From a checkpoint of a small transformer trained on Wikipedia: width 96, 149M tokens.
Each number is 128 + 32 x the weight over its row's rms, rounded and kept within 0 to 255. Layers, rows and columns count from 0. The size above them is the row's rms in percent of the matrix's.

# layer 4 attention query, 96x96, rms 0.231, rows 0-31, columns 64-95
size [173  96  93 103  94  86 111  93  90 111  97 113  98 152 101 103 104  97  88  89  87 100  91  85 109  91 112 104 111  98 152  97]
[[ 98 124 115  78  73 180 105 135 168 106 166 119 121 127  99  97  93  95 147 149  98 140 113 127 115  85 163 135  98 127 117 143]
 [117 152 156 196 132 121 137 103 159 127  66 101  88 153 132 139 172 176 115 120 105 142 151  47 145 186 103 142  85 131 108 109]
 [ 94 112 140 146  80 196 179 199 145 164 127 101 129  92  75 117 126 136 154 128  80 130 132  98 135 111 151 164 120  96 102 125]
 [113  83 135  58  93 189 146 176 131  87 177 109 132  71 113 110 133  91 191 126 105 111  88 128 119 109 151 150 169  88 182 136]
 [116  45 155 106 117 129 116  87  85 111 182 126 135 151 129  77 120  75 167 150 134 148  89 146 103 112 140 110 102 121 166 141]
 [ 89  92 162 101 124 179  67 119  96  85  99 100 100 100  83 140 169 166 139  76 128  98 116 107  94  92 112 145 125 180 147 115]
 [123  86 135 133 128 155 117 131 159  69 152 138 131  61  84 101  94  88 126 103  72 124 107 163 165  96 158 147 157 151 186 144]
 [152  96 130 111 105 139  82 174 130  84 182 117 162  37 115 106 213 152 146  85 146 171 126 155 111 113 161 136 109  94 148 156]
 [ 97 161 130 121 111 148 124  99 143 134 168 165 102 112 122 183 121 123 167 106 139  87 162  15  35 111 142 131 164 135 168 131]
 [148 137 142 145 146 159 132  70 123 177 111 120 134 100 111 168 183 223  90 127 153 139 170 124 138 166  79 140 105 104 174 114]
 [102 102 105 155 114 148 124 140 145 117  91  86 125 136 136 100 131 159 174 111 116  92 126 255 129 140 147  79 130 138 106 152]
 [ 83 113 134 152 130 107 124 155 137 150  57  60  64 154 133 101  87 108 172 114 135  70 138 188 170 130 141 153 112 121 124  64]
 [153 139 119 145 152 125 120  69 102 155 206 147 143 116 105 192 128 151 106 171 181 144  99 119 115 126  87 154 140 135 174 186]
 [138 103 131 111  73 140  92 128 136 112 174 107 147 114  97  81 117 107 138 145 103 163  98 117 115  96 148 116 138 149 116 172]
 [119  89 124 148 126 105 126 146 115 198 102 106  96 129 129  43 119 145 195  96 167 101 104 194 131 148 100 149 102 158 107  80]
 [135 127  98  83 120 136 148 110 102 167 174 143 175 137 127 130 139 129 153 139 215 171 130  92  57 148 120 121 122 120  91 201]
 [132 112 111  90 113 188  94 130  74 125 187 152 103 168 124 109 136  87 139  86  82 208  84 135 122 110 180 152 138 152 115 138]
 [141  62 104 121 103 203 127 149 115 105 120 144 118 122  98  78 127 103 178 114  47 178 131 105 164 118 128 104 166 146 159 120]
 [ 35 117 160 106  95 118  97 110 149 205 103 169 115 117  79 111 148 120 118 135 154 131 111  99  73 119 177 167  70 155  78 100]
 [116 121 116 105  60 148 131 147 124 135 139 125 123 122  81 161 140 147 168 137 136 102 116 136 122 106 117 148 143 151 101 127]
 [ 87  91 200 136 115 130 150 169 150 131 174  88 124  88 109  97 163 101 166 104 121  92 111 165 170 131 142 148 175 130 145 155]
 [145  73  96 113 111 131 116 151  90 115 189 136 138 160 126  85 113  72 171 122 104 204 102 182 119 108 114 115 151 127 132 176]
 [ 95 122 127 164 130  87 181 115 154 180 106 149 120 209 192 158  98  93 173 147 134 125 154 103  94 157 122 143 165 143  80 122]
 [152  86 165 153 148  91 119 177 128 137 162  97 183  64 169 148 177 183 135 111 146 140 106 242 173 148 108 100 156 151  84 172]
 [109 132 143 125 150 146 122 105 117  76 115 106 152  89 107 142 188 170 100  95 193 103 112   0  78 123  90 159 128 148  84  86]
 [135  97 116 143 103 126  72  99 119 120 181 169 138  71 135  99 150 195 108  74 129  95 124 215 146 110 107 133  98 161 164 176]
 [113 155 131 112 194 129 125 126 136 105  86 112 171 138 176 127 145 189  89 149 135 122 167  87 110 175  99 138 125 109 180 138]
 [ 96 121 110 109 158 148 158 133 140 110 151 114 167 130 178 167 143 129  92 149 144 116 144  33 168 153 123 127 157  80 147  79]
 [ 96 148 124  67 134 137 134 188 142 123 135 124 160  88 130 154 103 100  98 131 140  83 103 105 115 145 134  89 153 101 129 135]
 [114  86 134 148 140 176 133 118 185  96  68  64 145 187 148 119 101 105 145 109 113 109 134 183 135 153 131 111 121 121 122  81]
 [119 129 140  90  86 170 117 158 158 119 182 144 142  92  95  83  94  72 141 155 105 143  88 155 124 101 173 122 141 135 150 190]
 [148 148 118 159 133 101 157 169  98 187 162 175 127 150 121 114  49  85 128 129 131 176 114 102 131 139  99 128 163 140 171 125]]
# layer 4 attention key, 96x96, rms 0.2, rows 0-31, columns 64-95
size [104  93  83  93 102  89  89  94  99  76 109 109 112 101 102 112  84 100  87  71  84  88 126  94 104 111  99 105 108 104 111 110]
[[118  65 100 100  81 155  98 130 127 118 162 149 145 177  67 138 109  54 179  95 146 139  64 111 114 102 155 149 120 138  83 140]
 [102 131 190 147 181 119 143 112 109 131 127 134 138  94 141  97 154 152  73 155  67 153 124 183 156 134 158  74 188 131 184 182]
 [141 134 124  81 121 124 146 203 119  71 124  94 159 150 153 163 172 112 162 136  71 107 111 140 112 129 121 121 180 100 172 180]
 [ 83 127  92  75 111 103 148 166 150  51 175 119 215 133 121 103 137  59 182 117 117  96 100 102 118 149 125 154 154 120 131 195]
 [ 92  77 122 105  73 119 137 121  86  88 174 123 194 206 105  59  80  86 178  91 195 130  93  86 121  88  97 144  74 143  80 171]
 [ 92 128 163 111 117 174  62 115 101  82  91 108  96 158  97 144 154 104 149 101 144  32 145 141 106 137  76 138 139 181  85 143]
 [162 126 155 188 180 125 127 109 111  88 167 114 129 118 172 134 133  75 106 111  90  89  89 155 103  64 123 158 191 109 168 116]
 [ 89  99 136 132 151 151 125 164 123  98 116  84 126 113 119 110 117 119 158 128  77 155 133 108 127 129 122 151 176 121  79 151]
 [135 107 122 153 117 152  94 129 173 155 119 157  36  83 148 148  47 123 159 192 152  94 163 145 123 136 142 113 199 121 116 155]
 [127 116 130 105  60 164  90 164  90 143 172 136 228 190 112 113  56 118 119 122 137 153 182 136 128 145 133 141  78  77 121 174]
 [114 139 117 167 136 143 108 139 159 128 131  89 163 120 146 127 126 181 149 164 172 104 204 171 124 129 125 108  83 118 121 169]
 [173 124 167 150 103 141 116 132 127 153  67 108 142 120 177 118  78 134 129 179 197 145 129 129 151 114 166 186 166 116 168  94]
 [145 169 102  95 160 110 142 124 105 157 147 156 135  90 115 169 131 162  75 154 185 157 156 149 111 158  95 122 102 122 193 148]
 [164 168  98 144  99 125 142 132  94 184 117  84 160 145 171 118 155 141 180 106 181 124  85 192  70 145 102 135 103 155 201 188]
 [132 143 110 159 103  84 128 107 128 192 107 128 128 130 151  81 114 159 207 117 174 116  96 161 109 148 103 145 103 155 117  79]
 [139 122  88  91 108 115 133 188 137 157 192 117 147 116 120 114 139 134 189 142 180 161 116  95  19 112 102 134 110 133  75 194]
 [118 154  57 105  71  85 131 166 148 136 151 182  69 210 138  92 127  89 180 108 115 156  93 107 143 122 136 112 122 175  81 161]
 [118 111  99 145  96 146 143 177 132 103 157 125 181 152 114  83 155  68 179  81 109 170  90 104 164 172 108 128  68 137  86 190]
 [120 116 128 141 135  80 133 158 134 218  97 141 102 124  93 151 146 120 148 110 100  86 102 103  90 138 136 169 141 124 156 101]
 [140 149 141 119 147  87 111 168  72 135 142 157 106  90 156 141 148 104 133 128 138 138  93 150  84  69 105 158 193 141 196 139]
 [107 129 167 183 167  65 180 159 155 114 177 121  97  54 203 132 139 146 125 111 119 125 121 141 164  95 121 149 155  99 142 124]
 [133 121  83 146 138 158 124 126  40  90 181 137 118 147 120  96 134 119 175  76 143 184  91 146 116  65  95 122 135 108 147 136]
 [139 171 152 135 119 109 149 142 137  69 150  80 138  82 207 135 142 153  66 155 127 115 170 156 149 150 137 173 153  77 200 159]
 [145 129 143 184 172  78 116 123 127 160  97  91 151  67 182 179 211 171 164 115 124 111 128 153 140 123 136 136 130  73 198 111]
 [135 132 147 109 128 168 164 113 126  72 107  92 178 129  80 140 189 148 113  59 159  98 144  79  84 151  55 165  95 138  63  82]
 [100 145 142 162 136 102  95  87  85 135 130 135 102 157 146  74 128 155 134  95 110  68 103 196  90 122 105 141 152 149 153 126]
 [ 93 102 123 125 140 174  93 143 104 100 124 100 205 168 139 100 102 181 171 139 134  99 192 165  95 158 150 148 113  65 195 177]
 [130  87 125 108 119 105 172 204 110 137 148 106 166 100 116 157 131 122 103 115  93 120 170 102 122 147 144 157 118  87 143 111]
 [133 106 132 105 157 133  80 192 127 131 125 124 116  60 105 161 106 128  89 120 154  72 110  90  95 131 142 111 151 121  96 102]
 [ 82 108 167 139 161 164 128 120 189 123 143 116 114 122 113 136 107 130 143  81 142  92 121 143  97 142 103 117 131 143 150  73]
 [ 90 152  68 104 119 126 140 114 127 119 125 109  93 159 153 116 122 156 135 116 106 115 128 154 146 135 119  90 144 161 166 176]
 [179 103  86 159 134  81 139 179  84 187 168 182  93 110 103 136 102  91 176 145 136 165  96 122 132 159  84 116 156 147 152 123]]
# layer 4 attention value, 96x96, rms 0.196, rows 0-14, columns 64-95
size [ 77  89 103  80  76  84  94  78  77  76  79  85  74  91  82]
[[134 125 110 145 137 117 135 164 107 110 129  91 122 146 162 149 116  50 122 119 141 139  94 163 127 177 166 133 119 137 188 147]
 [127 134 161  97 119 131 141 116 177 134  90  84 156 132 159 178 115 116  84 181 181 104 111  93  93 123 124 111 125 112 105  96]
 [129  95 159 192 159 126 136 112 117 126  95  89 138 140 147  71 101 100  89  79  95 131 114 109 129 145 110 144 139 136 146 116]
 [134 160 146 100 111 144 148  77 157 175 157 129 152 182 158 182  80  89 158 187 121 136 112 108 106 139 124 150 104 126 125 136]
 [119 103 117 148 127 150 104  69 141  73 161 181  81 124  44 103 163  98 129  75  69 124 121 154 135 153  83  99 109 131 122 163]
 [154 117  98 105 139 116  73 167 156 155 159 152 111  77 105 137 122 131 147 138 137 105 150 194  99 122 132 123 158 154 131 142]
 [107  94 141 140 139 124 116 130 147  51 129  94 145  42 153 182 170 126 109  89 147 111 126 114 130 138 124 118 107 104 104 109]
 [129 121 108  89 122 133 136 131 155 135 159  58 165 139 147 151  81 101 139 146 129 113 141 140 135 144 155 123 122  82 136 170]
 [164 136 140 114 157 115 113 144  72 150 103 187  52  57 117  22 137 130 109  91 138 144 134  92 123 142  93 154 148 144  99 140]
 [110 138 156 161 149 112 129  80  67 132 134 120 165 100  87  47 172 126 110  92 103 158 143 158 116 111 110 172 163 100 186 104]
 [ 99  95  71 109 105 116 148  98 109 132 111  93 129  80 141 152 198 158 144 177 208 141  97 178 102 125 148 102 133  92 182 117]
 [119 114  63 115 124 177 117 114 165 102 119 101 134 160 134 152 120 139 149 143 129 105 133 176  82 155 148 114 117  93 124 184]
 [131 127  67 103 134 141  93 111 100 134 103 116 172 136  97 114 251 155 142 133 152 108 126  88 117 128 107 163 136 128 155 111]
 [102 112 151 143 142 111 137 110 141  40 172 117 136 143  94 203 128 107 117  54 102 131 124 110 112 132 151 189 115 109 118 104]
 [140 147 117 167 137  85  80 147  97 122 129 177 102  64 102 130 128 146  93 125 125 113 120 255 132 119 162 108 151 156 146 138]]
# layer 4 attention output (transposed), 96x96, rms 0.192, rows 0-13, columns 64-95
size [ 75  88 100  81  72 107 102  94  92  88  84  86  79 108]
[[142 148 145 157 120 135 116  88 165 113 144 139 117 122 103 122 144 185 137 124 127  79 168 124 142 102 110 103 151 161  62  95]
 [105 125  78 190 148 109 114 145  98 140 152 153  93 126 117  69 138 116 181 113 104 163 155 162 155 128 100 156 114 133 133 214]
 [150 177 103  81  68 123 113 131 148 114 176 152 137 125 119 168 153 166 162 174 153 116 155 152 107 116 114 102 142 127 106 130]
 [ 96  70 141 142  82 170 115 174 133  68 133 114 125 108 106 102 169 168  67  84 120 118 157 170 147 131 143 143  85 108 165 138]
 [160 106 154  84  97 109 157 164 102 158 118  84 179 137 170 167 119 158 135 130 147 148 143  99 123  99 157 132 153  64 162  95]
 [ 99 135 154 129 145 135 155  99 125 105  98 107 141 150 150 137 143 116 113 138 127 162 113  83 147 161 131 131 100 112 126 125]
 [172 183 117 111 132 104 123 117 131 161 127 147 106 163 110 110 111 112 135 168 121 160 111 122 148 138 118 123 148 133 156 141]
 [141 124 168 143  99 136 128 113  96 106 118 159  85 124 118 124 160 163  93 101 117 145 123 114 159 141 121 137  91 180 150  59]
 [117 127 125 119 112 129 157 108 166 123 128  90 171 161 140 184 119 138 159 159 134 105 116 141  98 112 136 103 133 120 136 110]
 [141 102 103 105  78 123 132 161 148 138 116 153  98 136 135 150 103 124 140 161 145 108 113 134 129  90 149  95 149 161  64 136]
 [139 148 142 145 168 166 115 144 118 149 115 168 102 168 107 102  81  95 110  77  87 126 137 100 153 134  86 166 152 175  86 147]
 [131 134 187 115 138 128 128 120  96 165 147 128 129 106 108 130 129 123 100 104 114 150 108  89 177 141 148 124 116 155 178  51]
 [103 109 160 122  79 126 147 156 144 129 121 139 114 144 143 135  55 110 115 125 109 190 118 164 126 151 113 107 103 111 119 180]
 [176 170 134 117 103 143 105 149 135 160 121 128 138 115 136  97 154 147 129 176 147 110 130 131 154 132 127  83 126 121 140 153]]